config.toml
n_layer = 14
d_model = 192
n_head = 3
n_kv_head = 1
head_dim = 64
d_mlp = 512
vocab_size = 17590
activation = "swiglu"
norm = "rmsnorm"
norm_place = "pre"
norm_eps = 1e-05
positions = "rope"
rope_base = 10000.0
rope_fraction = 0.25
qk_norm = false
attn_scale = 0.125
bias = "none"
tie_embeddings = false
parallel_block = false
init = "uniform"
init_std_qkv = 0.0351
init_std_o = 0.0
init_std_up = 0.0351
init_std_down = 0.0
optimizer = "soap_variant"
lr = 0.00717
beta1 = 0.95
beta2 = 0.95
weight_decay = 0.051
lr_head = 0.00891
grad_clip = 1.0
warmup_steps = 200
schedule = "wsd"
decay_fraction = 0.818
decay_shape = "linear"
final_lr_fraction = 0.1
batch_tokens = 65536
seq_len = 1024
doc_mask = true
z_loss = 1e-05
train_tokens = 144900000
steps = 2211
dataset = "wikipedia_en"
Each number is 128 + 24 x the weight over its row's rms, rounded and kept within 0 to 255. Layers, rows and columns count from 0. Numbers have three digits each. The size before them is the row's rms in percent of the matrix's.

# layer 3 MLP down, 192x512, rms 0.14, rows 0-191, columns 192-255
105:113124139127116155146154121178149131143173146164090145091105130164098100152121105130104141143129142119120079147095158104158164140139116138181158072097138130110144131134166151116143146083126079
102:116125113136130105098157151142125129123121037118119131074089141133118157087182095110127140127083110147107120122148127111134155123156127088123121137138126138101139117145124117117126079159104164
097:138075096136096123132142164139149114168171116091121124164146124148144190114119131146123110129102141091101148132115128150144144122128112143079111083140101143116105096141126138165130150118122145
107:149185140109158127145151135146130148171147152123148127150119157118100098125163083147122150130088148155114134091142117128132129107150113164099110145158159107086140086125121115123127085121139089
138:112077134097119111124165155127136137131142096183168165116102109112103117134109140148113140133108086102123155106164143142142156069119169114141109121166105150112097093123106122097132141064120168
104:101154123136149141108126141134090109102121161087141093144092122129108114143109125101091138098123153100170148181162141136125151148132151119141146085115084158131084117160149188167112106145098169
097:141131124138083125159126136120141128097125136171153154064143113171098145091137128123120120133131117140155117159115131089134167134132094099092147145127106124127114146122123139100148109126142128
094:109168136080129066121132098093154161119121129148110126159116085119099112108214142112120129114156105170112153137134126149132100126139104095100136112127117123163122113125155152115076092143123136
097:118093155149103155134123112086139133113134137068120087112138143089155115154146139147106128104137141173137144136149110153128148154139117110141118144139124132165182109146129122151116097157115108
098:130093128090127128142140143149130115123156090119156119113168159143155101176073105153157092162118104166125129100142146115147143112162126129176159132135128125144136147110144115111127137109097177
093:138145129131123146144103136157131148174097102079141061113155162130167114146112116119132132137119188178128130155133102162139114149123107142128076151097076125191166137119129141127124113145147095
105:120121090153079125087142132164187146096142135164148166096124118158072100084101116185151159112127115121107154138115125124124120124145139155183113189096126139144104114163126113159119124111103127
100:155114116101133141158127123185152135115097156130087149153111114090146073129156123140177111145113117135147141053114137111114116102107060134096122130163111120130122122140125098134152144128134106
101:146107139151147101124125125164125127110131137155129109105113131144121119146150153096095151071133145145144106162123137099156147195191109099146139121097148142137139085146126142176105113049144096
094:125117094108139114127103116135129147169142089151162129135128203136091119113144104108182136133115102130143188123177108113133115096134145092157146128159120183149113136057166113146130131119128106
102:137118055111152132118146125106106098134177094077128124136157119119126169142109115120152128147132108118122113174132162148102137128154123116082120153149145117077111113104150112089101130155149147
100:106141121154145133169122133129110138128098135153105107118149138078109139128118127145131126106132137145168160082141117125107117081130095147126089107128121099179132116147120089103120106150097095
101:149124148114136171146134136148146119129144183108116139141146151119156103141086123101102110127180109132097149065121143093107099093110125112185138137121135119148126150114115106109123129091130118
098:148130130121132149137106133084150119082116124157123105128119128151146138133097137141157137170097118144167114119152168127158120118112148057069095108097107094168132125115151139120141130128137081
109:190164143131107162119096101084149135110144130143073112099114170130137092117127135134098148107110182169114099159096159092165087134145121156144121088099128132096144106108140101109129119136145112
114:123133118154141143103124130129127119168148116116158094152142123152110119116157107151166119102128083114120173107174148138093141136130169143148106101126085140155133138122060164104121162131118152
097:082117104107147123100086165154165138129167137081125166165189114124176114123176111092175085112141083137150130117147149111106111167124166125119114133129120102152134136134119160110157154095115098
092:144074154154115124150148114141143100147124113083147159102116171189124163116085125137146131114102141145146141098129095121119142098137144125147105126147097131147081123102145123098110120130110158
102:112121140130124130120171143103124111102116147106106132086110101106106117114130120152106098145111117131088097108107143132120136113141107104144160114132119110140130116132164165123143129116155096
103:130124092152113185129139116118139158109147085085172167126124127107145113111092102134120146127157065117137144076133129109121101105109153138142103084135104120107152158139110144139130120148123115
091:124158118146164184132111109115140138135144135171125111147153118143147112140109115112099124155097180065123150156107142110152118131152183089134136151128096136104124129118104188161120134157107133
103:099147151141117133116136139189123114102105129153145069106149158134128074126176135129118146108105087094116161152132139142106109110110138147088133168111164120088097119129129146101112171123082118
099:142122123158119138172149139108158116094143124127123127113104117115112110144110179095099142125164142155095121122136103095129109142118097145058168115129128122143105072120132081111147172124160112
098:103114162157156114099179110153094131166078138079150156145142126157154100114132137130116112110155115156116126128135124120092134122121125170151109149116095125096164125149151099141117120123147132
090:127142105111084120146114121090154142133118078114153116159119153183114165161165077146137115136097114108115152078131131135160092069106159130157125143124114144108114107144102145171151123125113148
096:133107155113121103146156099066150150101133146115139188127131077133142101131192123143059146080109145137123118086133133149124112146124122168158097124102139122073132096161083147097131131136146129
094:158104152101130144108103119134095094138121103121128121184113116139144079095082158181145151172100116121060098153124114115113094110140143120101147138131121127166123146152117120128138141127134128
096:188183079140108132102140135157127114109091118143159155112167118095111149138102118141160157077140123118109156144152110126134145161110133113097107135116157163113125207102154102131118102147147154
107:150137124102112132139095118130119165125146098133118147128084139157093150111142124148124103090158160148113102121128175101150117132128123106140077151162145131149161143142109169137146114164131114
104:107142181155118119102146100147143115134106148143175124155147153159107139181147068108127159091109197120163147129127119142117166102128144121141103103116133144134082138119109151100093114164102144
102:147163131145154132140130119164099096148102121175132176120119144139119207124097100105105104155170159093138140102151100149095129098087150168121158117143121140124132139132119146138119100127103167
099:076130113087157125108091143104136102144100081117158142118114159117083134117137117105133136126060169102120102149155117096124154130131095105136150114166166160127122150096075158135151139150094097
111:097121121093112116118137133163115183133096101143142145141157154161114146118174121146128099118080067134146180121162147109110144099139123105121145090128142143121104125109140103101110074123149122
095:172156108094141148133131126105094092119159066095135146125128167129142094116119113120155124092141127133089145109147111135146125125116091102104135139092144154087175149142110159123123113126114148
110:121119133095164133144117141100138109117122175143137139122069114106074170130118109148175123126111178167141097112102132121127121144147152125104144134093134075133130124150106113179182129082113138
111:144155162141154146096109112101173156110101112122138098162108100118112154121128159126161151127169081122096162139107102091100087136107110121114111141095120129140121151146149100093097171158151103
100:118103148169064149086150146124095138143127116127128113177144088141114118137193142136154157119122062153148110152150133139105101147134135198083136176089107110111141180156149184099107165097147156
103:138126140115101142152117124124134134145123106124111147103096147170162115081077138136167128106113149122124094132103149154136121113121141134073144082132137138129117140098146121150131155106159136
101:160101114124131109127188156134103056168098143114134153140161139105124174104065147123135094143092105119101177154135136119113141104137161116112111146137126098146144147134125073102088144131145129
098:115106116098159117166139112100164145139162129117092125133134068088163071116139146095127126129182106152145115108109149142121118147146086106132140123153103119133094101123131110072127105131097134
091:067101105136076137137154156144147144136088144117161125140096154111134128060117086103138129125134142109128185096166151110101164117122144147186123124108117157131159108165134147100091120149142164
096:182106097116134166165140179163116116113149130149126154158114158166111142154130109110090129135123105117109145155130133108161154112130124145096137105129072116108123113139149151137106160161159169
091:133134147121117111137118134157148092158092144148110076136138171112130127142128135137129143126122163081158154139149142192124143123117152146127123128126128115169152095138161172143068146173111083
103:139160172120147155100092102107137143138128087080108126143153123134101123093089134108083130128119125126134131123138121144141117163136112116111123135152130121114099094099133132087104159150076111
103:145087171127163130135100116095149140133114114104098135113146149102105056125095158105172105165089140138110131125146137106125177129075128109145119128164140132142111142126125072123151139127155146
106:129170133162134149136114152170117119113122088133099081109155156140138118124135154085139103122103089126154173113161140153117105098102139136121180157162121096118159120150153144142134121130155150
104:126128111176120113118083079151139074122155138132155126148124149122172132168144134132163156115163093159164136135128137113129101124114111113131106147129118144144140125160117198138106102146138112
114:092115119137112134099157142160134139111098051091168132150130109110103081143082139138161186109136121131124185117125130138079128139095139149159150099159162142073102095135103164118129151148149176
114:123112106137116127107141158113125080129094081128116132091142131128157125060121131138091116153147122092149116105115155107142138106125152130162106151106132104119102116143179121129117121097105106
097:132133106147102131121124112156106129194142123127106138123130099142137131119110132120128131147153191168084115117160090100139145143120137106113097126114127103128114111144109171102121109098133109
101:149131155109142144114171106089122102101141139109130163105108129161139117151160124136133101181181109137092089132110160123115117087117143106152132133151127144118145158122117100137119159117158150
099:151102135121139143093105118111128127130123173116101128111118122161138112129135147153133098106125106136163104075148104121164093086113127123176122097123136154129114126117095106135132173121073127
098:156088156144198083122162141146167098121115148115101108116159102177109155180123144125120146168143106093131123142104118136092119146144084166088096178129161102174128139123126161140153147133144123
099:089163144151090137129150137110128132171101146159129147076087087141094124167102147138124077142109144131120132136144084144106145146129133150123161118109142146084139161141110130144128135145112134
101:120102133103139120159115121133153086131123126148107099125114101109137150148141130089162138121168124126106118170128125094095167151155118115156129130123158136091135122150138149065130122134139124
095:139220143145123136156130085097089162139157116138099137081145096106167153095164087153167112078094169128158133157129103107160112193135162122141112122113105097134133157132116118153121158122119083
099:135134138111143138156128127098158143122139168138132129112136140094110142169147135158129155132177114202155094172085137072158081153097106150128141104121146141068117127146098078128146145119153113
101:127178141109180114126130134082124125193124110105125141123163156129108120176114141104156063127155202164116123122115113177157131157144103125080143149110153145151135145132115093113122083122137131
100:145088147119104111117123102134172103120085117129134127144111161106133128091151107092153099106079087103157120092114183138140148107191125149146143143136134133122127116148133129111121132091159140
101:140113147121077109078140121131116134138129144108147125131141156134139151127138128138155103161149142174136157098123091145139089148071154113150137128140085125086162078124119166138125156127158091
098:128158087124138144133169154091139142163142139114103165126118142095139076101158114109106113151109119107159113150116130115125140103103096098134094139143182104140089118134133128117117140128118149
101:135146133125164105103150149134133131080114142096135149147115111154115091104120144111136182116118144116126095117130164171175126148130156125136150123081157142126124109194109131101141169121106172
103:119144114103135126104098133118106158160154121146098134157092172166144124141132121125134127168133106099143133143140103103184173147111164122125108124138146126100151133086147151134154167093106103
100:150127124117100148134159075098087126128127171128108158162128106102120152095097140122131180101119167191188112100134135137116174101117125087088132162153116138134111153136135136191107132110102126
096:167135166131155123115119120109101176124113068126091095115107121112114113148168111115107145108151106115161102123069119098144124144141114130107134105083127167159110160120159112184122130116094145
094:105096151170176168103149113124137166112161134106117155107148119114169082164109125120088140143141061147103155174151120136099122098119150128113122126146136100130128111122112100099129154123138136
093:135171119144117136115140090124136112125097137093122122122121142126103122094160126143086114143073150110152110169134128154085142101155137109149140188154114141141144152141115157131157161156130090
098:123102105124089141148164119070157064119130159112108108115161105134107167104085126119217098118153132089104135119124143150106157135122127098167131164144142135103120155154153128137142128126137137
106:118161154146088125128144127169126120136144118105109107099158124115099187147181038113137103129201089134141141176130120105142120131120098110144116100152127134113162118142120124098140143150124118
093:099181123126112122129118150133124157126175193167118089142139147122113131164094132154129108117134106075119114154113150155116130125108119096120116130149125102110109127130137091137141108122120153
095:168142106170103100152116123167091142132139144140119100122123112137117120102092110104118125183169160130147132062130150128140134106104112095133137097074123122209110131097137127100110171118126097
105:143085139111124148114083138135159111102146124123122121137112134149157118090120115116134110120120124114134126125080128145110177123101154133145132161142140110178150094161113149120105135167113158
096:121132148115160114115102112143145098113148112148140113113125122104158113116148152092131102143068173104163077108126147131117085105119132118150133134119109133098084088186091141166127120130090130
092:141137132138104166130103153106088156093084109123117117106123118081102133163126166139149127120135146137135114133156138118141082148118079104117141121095152105152122069143086094122130076112158141
094:104112113116106129122174092122127125116117126133139101106088118113184141168124101132145075104123098156141115169123178115111121139095154108077135117113152128107168131155125104110111122166109150
096:134107119133125125132189115126119117128104179143138104140135086102139125157176129113102082134150151099119101090153143089122142148091138132142132147151120131154122126110117143125118091131162101
100:144131120098127103151111120097118117151107066080100155161130120129075115159156121144127137103100082143101136109125095105137169161176115155141139141112161143145153116128155155147132146145100127
098:079128124142145134134145129104127105134140089113134128107036144136103154113141104157131137123098109154127182157149123105160131139140114141166205148128134147116139144114150154158144105134110129
104:121138128179150127146090136155095110145165140167156116115132130130154142131096135184150135109097052134133154147123078137150099126126128152124085121140093118113160121122109140128138108113152155
092:162164133096104137152083113148159084128151123114112098111136147121151109144168110106089117096172100116162115125160137109139132136106113112132118104152152087140133140155146146184141149148101153
104:140148124155130130140119122133091136133114162164131114149129114120099112125152095160126099122156077151151128089157114116140119148118120140122096122118117118141140107137104117145159114154087144
097:154162110134143114124106115152109158100123107126112126138129084166154107129062102124121120096159129150156139135136109142113136193124100137127116134161114126142145099072123131112112130146105096
095:137102103152103181090104132102117120112121107141170122178120162145133159120111133149149166103129118162139148128112159140150135114144121118140133137112152093113136103122157141157157135107101118
099:139175126136155090187125117093109109151124103120117110130120110093136140083168119098134130110137133157114131154156111151128122148131134119111131146140134100095116109099145128111129169133152141
098:116131160157155105128104092141121124123135126165139195131136132096130111111088100103141169129150118101169155102137131138145165113118143127140125107161087124117130122142095117161151146124113126
094:173125109163118089145101138121080144111157146091142138148140139154119061148119115133102090189136081108147094141121150108128118089142170113151152146143172115103171166104165131122073131170137124
102:116148127144167123110125111140104143133109110087147148130120140144122149122133120148117097139151140148125139142160160142145156137093094150125121129126125168117130122131101117111148132189132102
091:144155114172093107136096141174134099053160115120092109132142124127125174164169136119179114084136134074131125180114125114128138105158104128162159108123160121099131174115117129122164138116131137
099:090097148105118108144079108131115082127139074179133135139159115145140172128136142101125112117122088136136116105173129117104164117161139123142125092164125106135150128103087148163103101136096107
095:138159129148154120145146153145143152106127118117111130153174158129083131159127171116126119150126099132099125058134137145128120145123139183119141140171116136139158133114118121102135139117115131
106:133071157065162110142168137105149152138140126127193128157113116141146096100131125144143098156092148136106143129130108157147147117114125096115158143117159155093136118149110112135140148111116161
087:144131089129139117137144105152103103136128092149100145100152154147079168129092113109165124137130128126127128151100139112141114120147111107106163177151102155122110131167128103167130139082097117
095:138095108151163129142152140117121134119115126067128112095114125133129128149118156135138133145148122124160072105120134145142132103066123097137159146106116107129106114132118085097137092138164118
097:104098104108117118114161118181154102109149090109152151118137179113113090096130118167134108119193125105147138133123103145145129193141148147110143120121154158181134105113182146117154102113090126
092:082134129078106143108086138163164143118163134110148117137119109107140155091189103156132105130159122159127125105132196107139158093062119133169072124167128108118110112111110133129109138171116142
094:118134115126111098155141123141102096145079158084125118082107115138102164133180125125175140118099111121108158111137144140115093052129163123133102137129131131100219087158101134108126102085098155
108:124168135105107162125150136124147082160148142158143144123123110129091113118114161139115153178090129130103143129106117135113139149113165151134091164135132130092119106101141131129067129132098143
093:134170129117127182144133120131138163117143122122145157157106153153109110109150125112126146108165135148141080067086137081144164125137133100112074124153151128147106120139123104151116125116115169
103:127107103164158122107141143164094132154127195141169081129097101127157103135132084148142141104116167128123090200099122116124123155112150142135163114116142150148146147122120159114108172123114152
089:133150104129101124103120140105097151118114155045148127133130120109110119100113126136140095128152136088134109137124139138130141073118141111150114114134156131175123134148122153146159156177120096
102:161140145132146106155137100132140124173150143074075142124147129103151121145108118108162144168126090114144090076125141135140119132107136118144100114152115096123144148140102077086143128159115098
098:151147136130129132144121113164171122107144133153153136133095188121121158131128115150126149092083096141157099090089160149153106119080128146176137078133106117169150172195103102148101092142096115
115:166104140150114144141143189100119150113135131125138115126105110139123148109121122117141086141154177124133130125123145107132132102129114125112131134144143124164080149073130130126134101164167115
095:136132134153126154161147111143119148107124120155124117140162136129124103126131115142155072127109150111122103098141121141171107153145131130176130138186164135105147118136150135094085149147157139
101:106143139138142137118117114153123098104089131135142117118141102161120163092118131131105117181162108098127070141159132114133078114118148138108105104115146117131114125094150166125118155103150105
101:138130127132138110113143134150134163132141123167132108099116150148151077153192110193116116110116140150155154147153115134097133134145145151123142119136107141147137136141140163134133097111108128
103:128079115130153140104157154090089111112104126161118160135090128135163135132144134112080110121115143115164077114107121158112139133133116104143137173122148120139124099110127169120128192138126110
100:102099094132113131131156158197111099149132178127118142087140158152116172142126117136096109129107136183116133154125097155155114139124137128121103148117108123135116144131114179164092151157091157
104:134171120115136157115125127081120091112125151093169145138106130103147101109128138163116123135147136123159090129129115081135129128131126171112087105143131141096127186157135135126149138112144144
095:125174084123100114154099130156126111160146144178107111137068177158141154104110137134112128158134159134109106080104124122115142121115128106119114173122158111132128166131125137108131125109124175
109:144147125069126121122086136135147119074142130125122128088119102097138164137144126168102073149165159124161155095138127092150176134126111128147149107148122120111153142133103104137154140181143126
099:093147139183144055115136141101088133125141135080156121138177100137116149105163062105076110141126147069141130153133123122141110117132137119201084142157134098123103117131155115152129126126132146
095:092151154149130103117123096126074130132120106096152121115128074138124098118147098135113100126128077119113131075160146160188107119115122152171115122146156123172117130146109122101141144144103084
092:117100134117128139134165135168093152085061105183150130101141140155143137063109145157111147135132097146135134167160135154122110150127096113147123137160144113134136080128099118089158134121140156
095:161120131083105150121163166169129127142105154165114164142112133152137123134174078152111135134100092118132105090147131153153155099122161175099122120149135134118150147143166107132133107137131145
105:136132073087155143130115164133125101138124170112122093130155159124157105147115108114085135093120106083168113122117117068139127129094094113106087114155118123136127103110160105132151137094119110
099:154097143137156098153166126115108118139124123182164141147135105101099114124083111113122149148141073151086130100131182126120169160107129126135124160125121135100130088147073090110121128086148128
100:102115143113139156113098180122177160160126153101122114142109098126176128132134165139110134144127127132109138094145113088139130099155116085146180118106148147126124136145128129121126182112139116
115:112130129112131107153087101141160127168174123147160120141125158105159201126154139090118138129114130135102117128132125147152148124141161078121124124146121058132103131115158136145109090147117081
097:093130136120122121109130155143134116166135161127110154115117154106174114108067135115123089148166076132161127146130135149159097125065117135101114157120112108185135152117145113118164167121152085
108:126093105145132123167169145163116125118122121119117145152150135127140068135176132105148112135088099176148100115133118119131143124140121087171106112174134105158153158149143101132111091105113137
106:144154123092115112139107125117141131129155124147144149138115140155126096121087136089111130111157182121074089151126118089089119139154135126128124133080125141129110155160102138157129115066151123
096:141144117120146127113141130112106100143133153119111123141136128093139096121118123137154122129142170125136145127114140119124123160105165132134131115111133158176122129107167135094143123140105129
107:110124099146110148117084119132092176114155063146113137151137075100178164144121121173107172179068125121114100106134162133135120122117178121116172082121131148117133175140146103108133166120106109
106:128154159130124168088138129151108142121110103071145142169109134157090059146104095169128118146144111091130110174157083115098139089095121155132109153125085094085157119116144179078090122070137134
102:102095105137123143088129148082119111124126123115117116166158119143104097174093160143118140137138158128118153143128114111134111099135117141132116145154106141140135160131109186111134161151121097
094:115103148133122127113126133165158110106094157135147155121148130098177181090098122105188108146118133116112112187139112145125103087140122107101115167109112124166114093114114140123126133085187164
120:121124129131093102122092128112158128130168134172101098123145119126133154137171155108139112112156184153109084128110112123108110161153112147099146092182135108160141129126125099130168073220117082
099:134083140139142172150110111118091182127131174140149159097117093115085112136139155158149123129113088115092150087150148157121143095129094143105159068137143125117116166154102115130110145122142112
105:135177120137128111134123140135116125094123190150147117063130152100126176177131126096133137137174147121109105163119131124125134161102150101108121118154165076151140103103140111131141148123132132
095:115071101108111137093138114125088128143092119186088112138126130178144154125088089086132144087136127182089088108080118115143103146121137139090144107163127132074130103160090088148167121140123129
103:157155118090097132127184150148096128167162195121120174104120189120151177159121105117100095135146147118121139127087120125099127088115134116137095179075092142091145125171122137117126123111143132
107:116117118144115104094117088159141150102117112147154118176103136141127096141183168147128157105170097145115101137177103153098140138116167142179102117147107172157109106108128137138154144123143133
099:113067085139141117144126105131129178130122152147153107123115104125110142129099092110133137169163100130148114168119102148110130112170118145135127162136127135152149077088114140124098164104167109
099:089103104111171131173135130148086127153113117135108109174104147108157145161123120118098116138123144114115112103128147145163121133171132082077102117151092084127126136137132106095104093135096089
101:116138126082132130145154139119123108165123136079137150115186164066136158116131112111153141141138167118116128133142102138100107148121119087146163149117129133082133157133099086140114108157112165
098:114103130139117122117101131093149135118094155145096105125118149139142116063142120141111102110081146101090097079143132153121064135151151094114154150158137138107103125186142144174127070141156133
097:107125073141109133090115144105148167126153164136166113162159129121118124145116168128123125123107183132144166155155132146093159101119121122192115109139148131174113137130149127158121130118124151
104:120094101116068179122139113090131122138132100114138164116102142154134172132128098101108149152153136120105147130148134121117149110123153111149148145135166127117132126137091130129075137147134142
092:145122090091131118134122139123126111151143106122090119155160114111088117130109116107133106096169143150120093144124189129144128153139094122138159140085117118118139127074128138160138140130095128
109:116122125119118119127135167112149116170145120123139147132132144122137147078121132151147142152102161111159147131140125102092126137130101162133092131148150126106119116136129099123135167164110152
102:153144151199152119161118110147071135148139117104151124139148156142157091129120119148098173104091078131156115141156151137113095141134126108131149089107134160114139167137166140163117116123146133
094:101144148146125112112147157132111132157113129139124118112117158128145104147116081119100107157169081116183143119067096094121142109147117127094087125134134085127102145131143158098132124150118120
106:118080130108128141170132140163151086099123114144096125118097111121112144136115090157108121147113116110170135131081103140154126106127126111121075158189123109129136153113148099158165143105119114
092:127108150164140125135115116145154153131135083124129129109112111120115145150132166134137142106145151122121101107105144141113121153125105138145120127130145162093123139144113148118118177143171076
096:078159116171119077106119130146121102119136132085151126114168102131154171132124126106101137141140121134113124159123155131110120107097160151122136126169083117137134101139091154101145161107134150
098:142120119143143167144107129107119103117101123145167146152063141160187120125146129110101150104106114125119119130153146102130117128095162148127139042133120139123143112098134147137115067154121108
099:155173103165139144133107123167160111140138152145117142081149184146105151119159128127172132130090144120102123100130140101130128147169097112111106124096143139094116134154087126169159133104115144
098:130124164148114141137070124162127151116122133122103114153164129117128145120142146109127157101140145145130115089110156141145150159156135175167115081144144142161146140135144083100144066125153131
105:139141112139165149161114166069112087122181154093127106126120139154130155092099089147113124105112135141114124110127176112127134152148127110115139130112137146145119138104123146151106124113141111
099:163101164121112117112157126126121144094138145118138162150164139144112142143093104128128149160090132169112116126105109144150121138121122120089112144147162123128153170113080143074137177097116100
092:133125163113139088114130122122137124128097145118142154137132169124130132134125157175103179140139124125122136121197117124102128161144112166136137161127122123103150158086109071116139157151098158
096:150131131161167100125067162107118118158089139196125103125115161076120115124125113110136150091084126139087115151122135122131128150152117129061107116139093157131104136162126159143163152152139115
104:081155086120133136101117128117104129135144154169169108133147146165103073120104140152115117120134126133130116129110152147129190113126135128120153126142136119122114105119170098135133133118097134
095:107123083102129105149142156145104111128121092153080114132120141121129127149099141129154121125196162171110098112148150099151104148150097105116140133128167136116169134132111119122112156115120105
094:159140150109100141129105114121108179126142121132123093128128141171145037126144123129116140104111178149152118144087176115137116138114112147106127129124149115151130105122128176139141100157157125
097:100173121143142155136065135097159109185124106135135068134166170144140174120143091110135102081147103144153122100107092120099147127172127146113175122103164131085106130129079084134116119150159115
099:147118111134135131140144141154142154109130061132129147110118133160127140085131104105122174140136113114114098118096159145124142143133130134132117116121072142124109102135109130130134129155070138
107:121127118159122112158146147111100099136121101109125142155146109176143127101101152161106143195100117122152128147125094145133116098140144092156106125102128142157149127129128129104117172156113177
100:085143133144150108132097107125107139087132129162131147119120092131113099114049130154105094108095099133123126111119129128102157182142112126112159080100119124140143173120140146145107095126062122
096:143097120143118122121115096129140117123188130108154106134171119128150077136134126100161128109081108137147121138127124136098140151126131141152141102112105116122141148103115146110121131167143113
096:098118141098101107150128140143113109159076148107140148160110161145130121155081107079124154138154069171128128152150129103139173121114115133140136187137138108130141148156111120149125122106111161
095:158105114116102140129157093113133126138071061130128139154130139145132185133143147088132092144084078176193123128142106143121113121149127141126118126136112120084153118104114148127125145105170148
101:157103124118158129139127135082142152124134188182106136109132121100162130121182122147119127098164169143142091163097141103127097116151116124140154097134106137129200135133155124087178116148145102
098:044150126099121130100092115114139175099107132108128096102148140083120146108133146102125117087160214128105121154148122136121163112075120139155139144119136109147156096132085132109139116142143112
096:118094153134118129129130151169132113141129155113139104124132117100075180114065159131116111112157113136113144090138148136127106188133128127108132153103124107106140137144114136161098125142157114
090:117159118146143095099163090112104118129102081144117132152113151152092111139102141105140069128125104142153135119147125122135135091095131126094114137163118142099078105107108121142150121127131116
096:117134152079128107175143062127122102171088135130098133128102179133136086148142091120116110126120127121091108126147105121131114089147180120108126113139124098158145146143139137133175156100100123
111:118124141113137081129103119106138134059102127119153149132099085104116104093144116139141153135160062117154162097100150136102131110116090138140113105139133166128144118107130159200129142125129145
100:170104127130116135132131107086096153126137145139134142119131131190101108135170102105154146122136081121146143124124107094129125096136168101104157177120152147123116151131139078169099081123111156
097:146132095125104091151143126122159128146185186160149090126103105105130173167091114159121100114172158126093145109122120108126134162089142134158108171119112124120095141144148166162124131129170111
100:133116091136114160145116088116113148134166103124145103133165128139138094112143150140134116147117137120105141106174092161164138104135102118083140069176146108164170156101138134162106126121166149
095:103082125116132150135106167142106094120134120155130115097104108137153082106144089125142122102115113121163149110097123110131156148097075149097107146120123133135149097130099118171123099161105129
105:090163125136134165135160111080117115134101136176136153152108148197147148105090121132118181124088148097100168125161118124139126102163118087149148125159162110124153069107147136139130131140097160
102:104151110102165070159117131120149100174114196174136141142137096111137157164170136103119139136125110115136123109116138157147145128133130118102146131109138137123091095081128093124102126135089151
099:168113124165112126112130108158120142153104159092130141122175132125155111130101156118166137107133116091148140167132108146087085087150141124144101107142078108140107117157163118093094130135125144
099:146177163121139120117154125149140136144135086139149125156119139075120188112144120124137108158128132129152131095130148112136105101161114123132146113152114115163123156109165129106139153159107138
099:136166154127190095087108140100167134183128144114123142120135143109122129108099133130105101091126109132072143120097098148138091151078112142086120183119102151122111152118119121189123126127114119
098:132133130116146143140132149119131148147116139131135128114087129164154145122146116148118113126082131108120105101111125100122153103120124112112107088138156108129084146138082137125124140182111114
102:133147125136090143120121136141132145101122091113111175106165118128103092091087102097146108105139127165135122138152109133159161140177129147149142166142111134113136151127106118147127123112106126
091:110097149150177135121136135136122092168101107157124156148116143098084156122099087112079099121153095130083162125146132154127164115108131110142179144088126146092134150116141122113101140116156146
096:115152166122143139109122134058113099114067156104125116143140113165131116116122161143183123125162136111179106110123128110150145135155113165136144138112116134118124124121120123126135075108133117
102:174094114117151125121117140131110101168141160130126159137156124148112130164131156160121136116170103093149137199139112172137110135111132115067105156146142150123107102131117153164114121119135107
102:100099139065108167149147140114160103106134139173110111123104125120088113101143140128163126162168087139119135139098095149107111111130171102131132142091101160159150121193139102121120115127154126
094:135160180147111139140091144117167137145138131124144149150145138128153156175108141154094087139127157165141136158087119141121102140150116096105109125144130169111105092175146169087177146133136125
101:123099122143149163155157121095124099165125137095116161151155124099126114094096128151133126111103187126097145074164162154113113110121143114133116114144088138113133078156125146143138139119109080
092:146148105139093100099120160107132126157136085074139112099079105197117087108110153103098123100140096172101131159131137135118140134139112153127165122128132121096119118148144150107153161149184121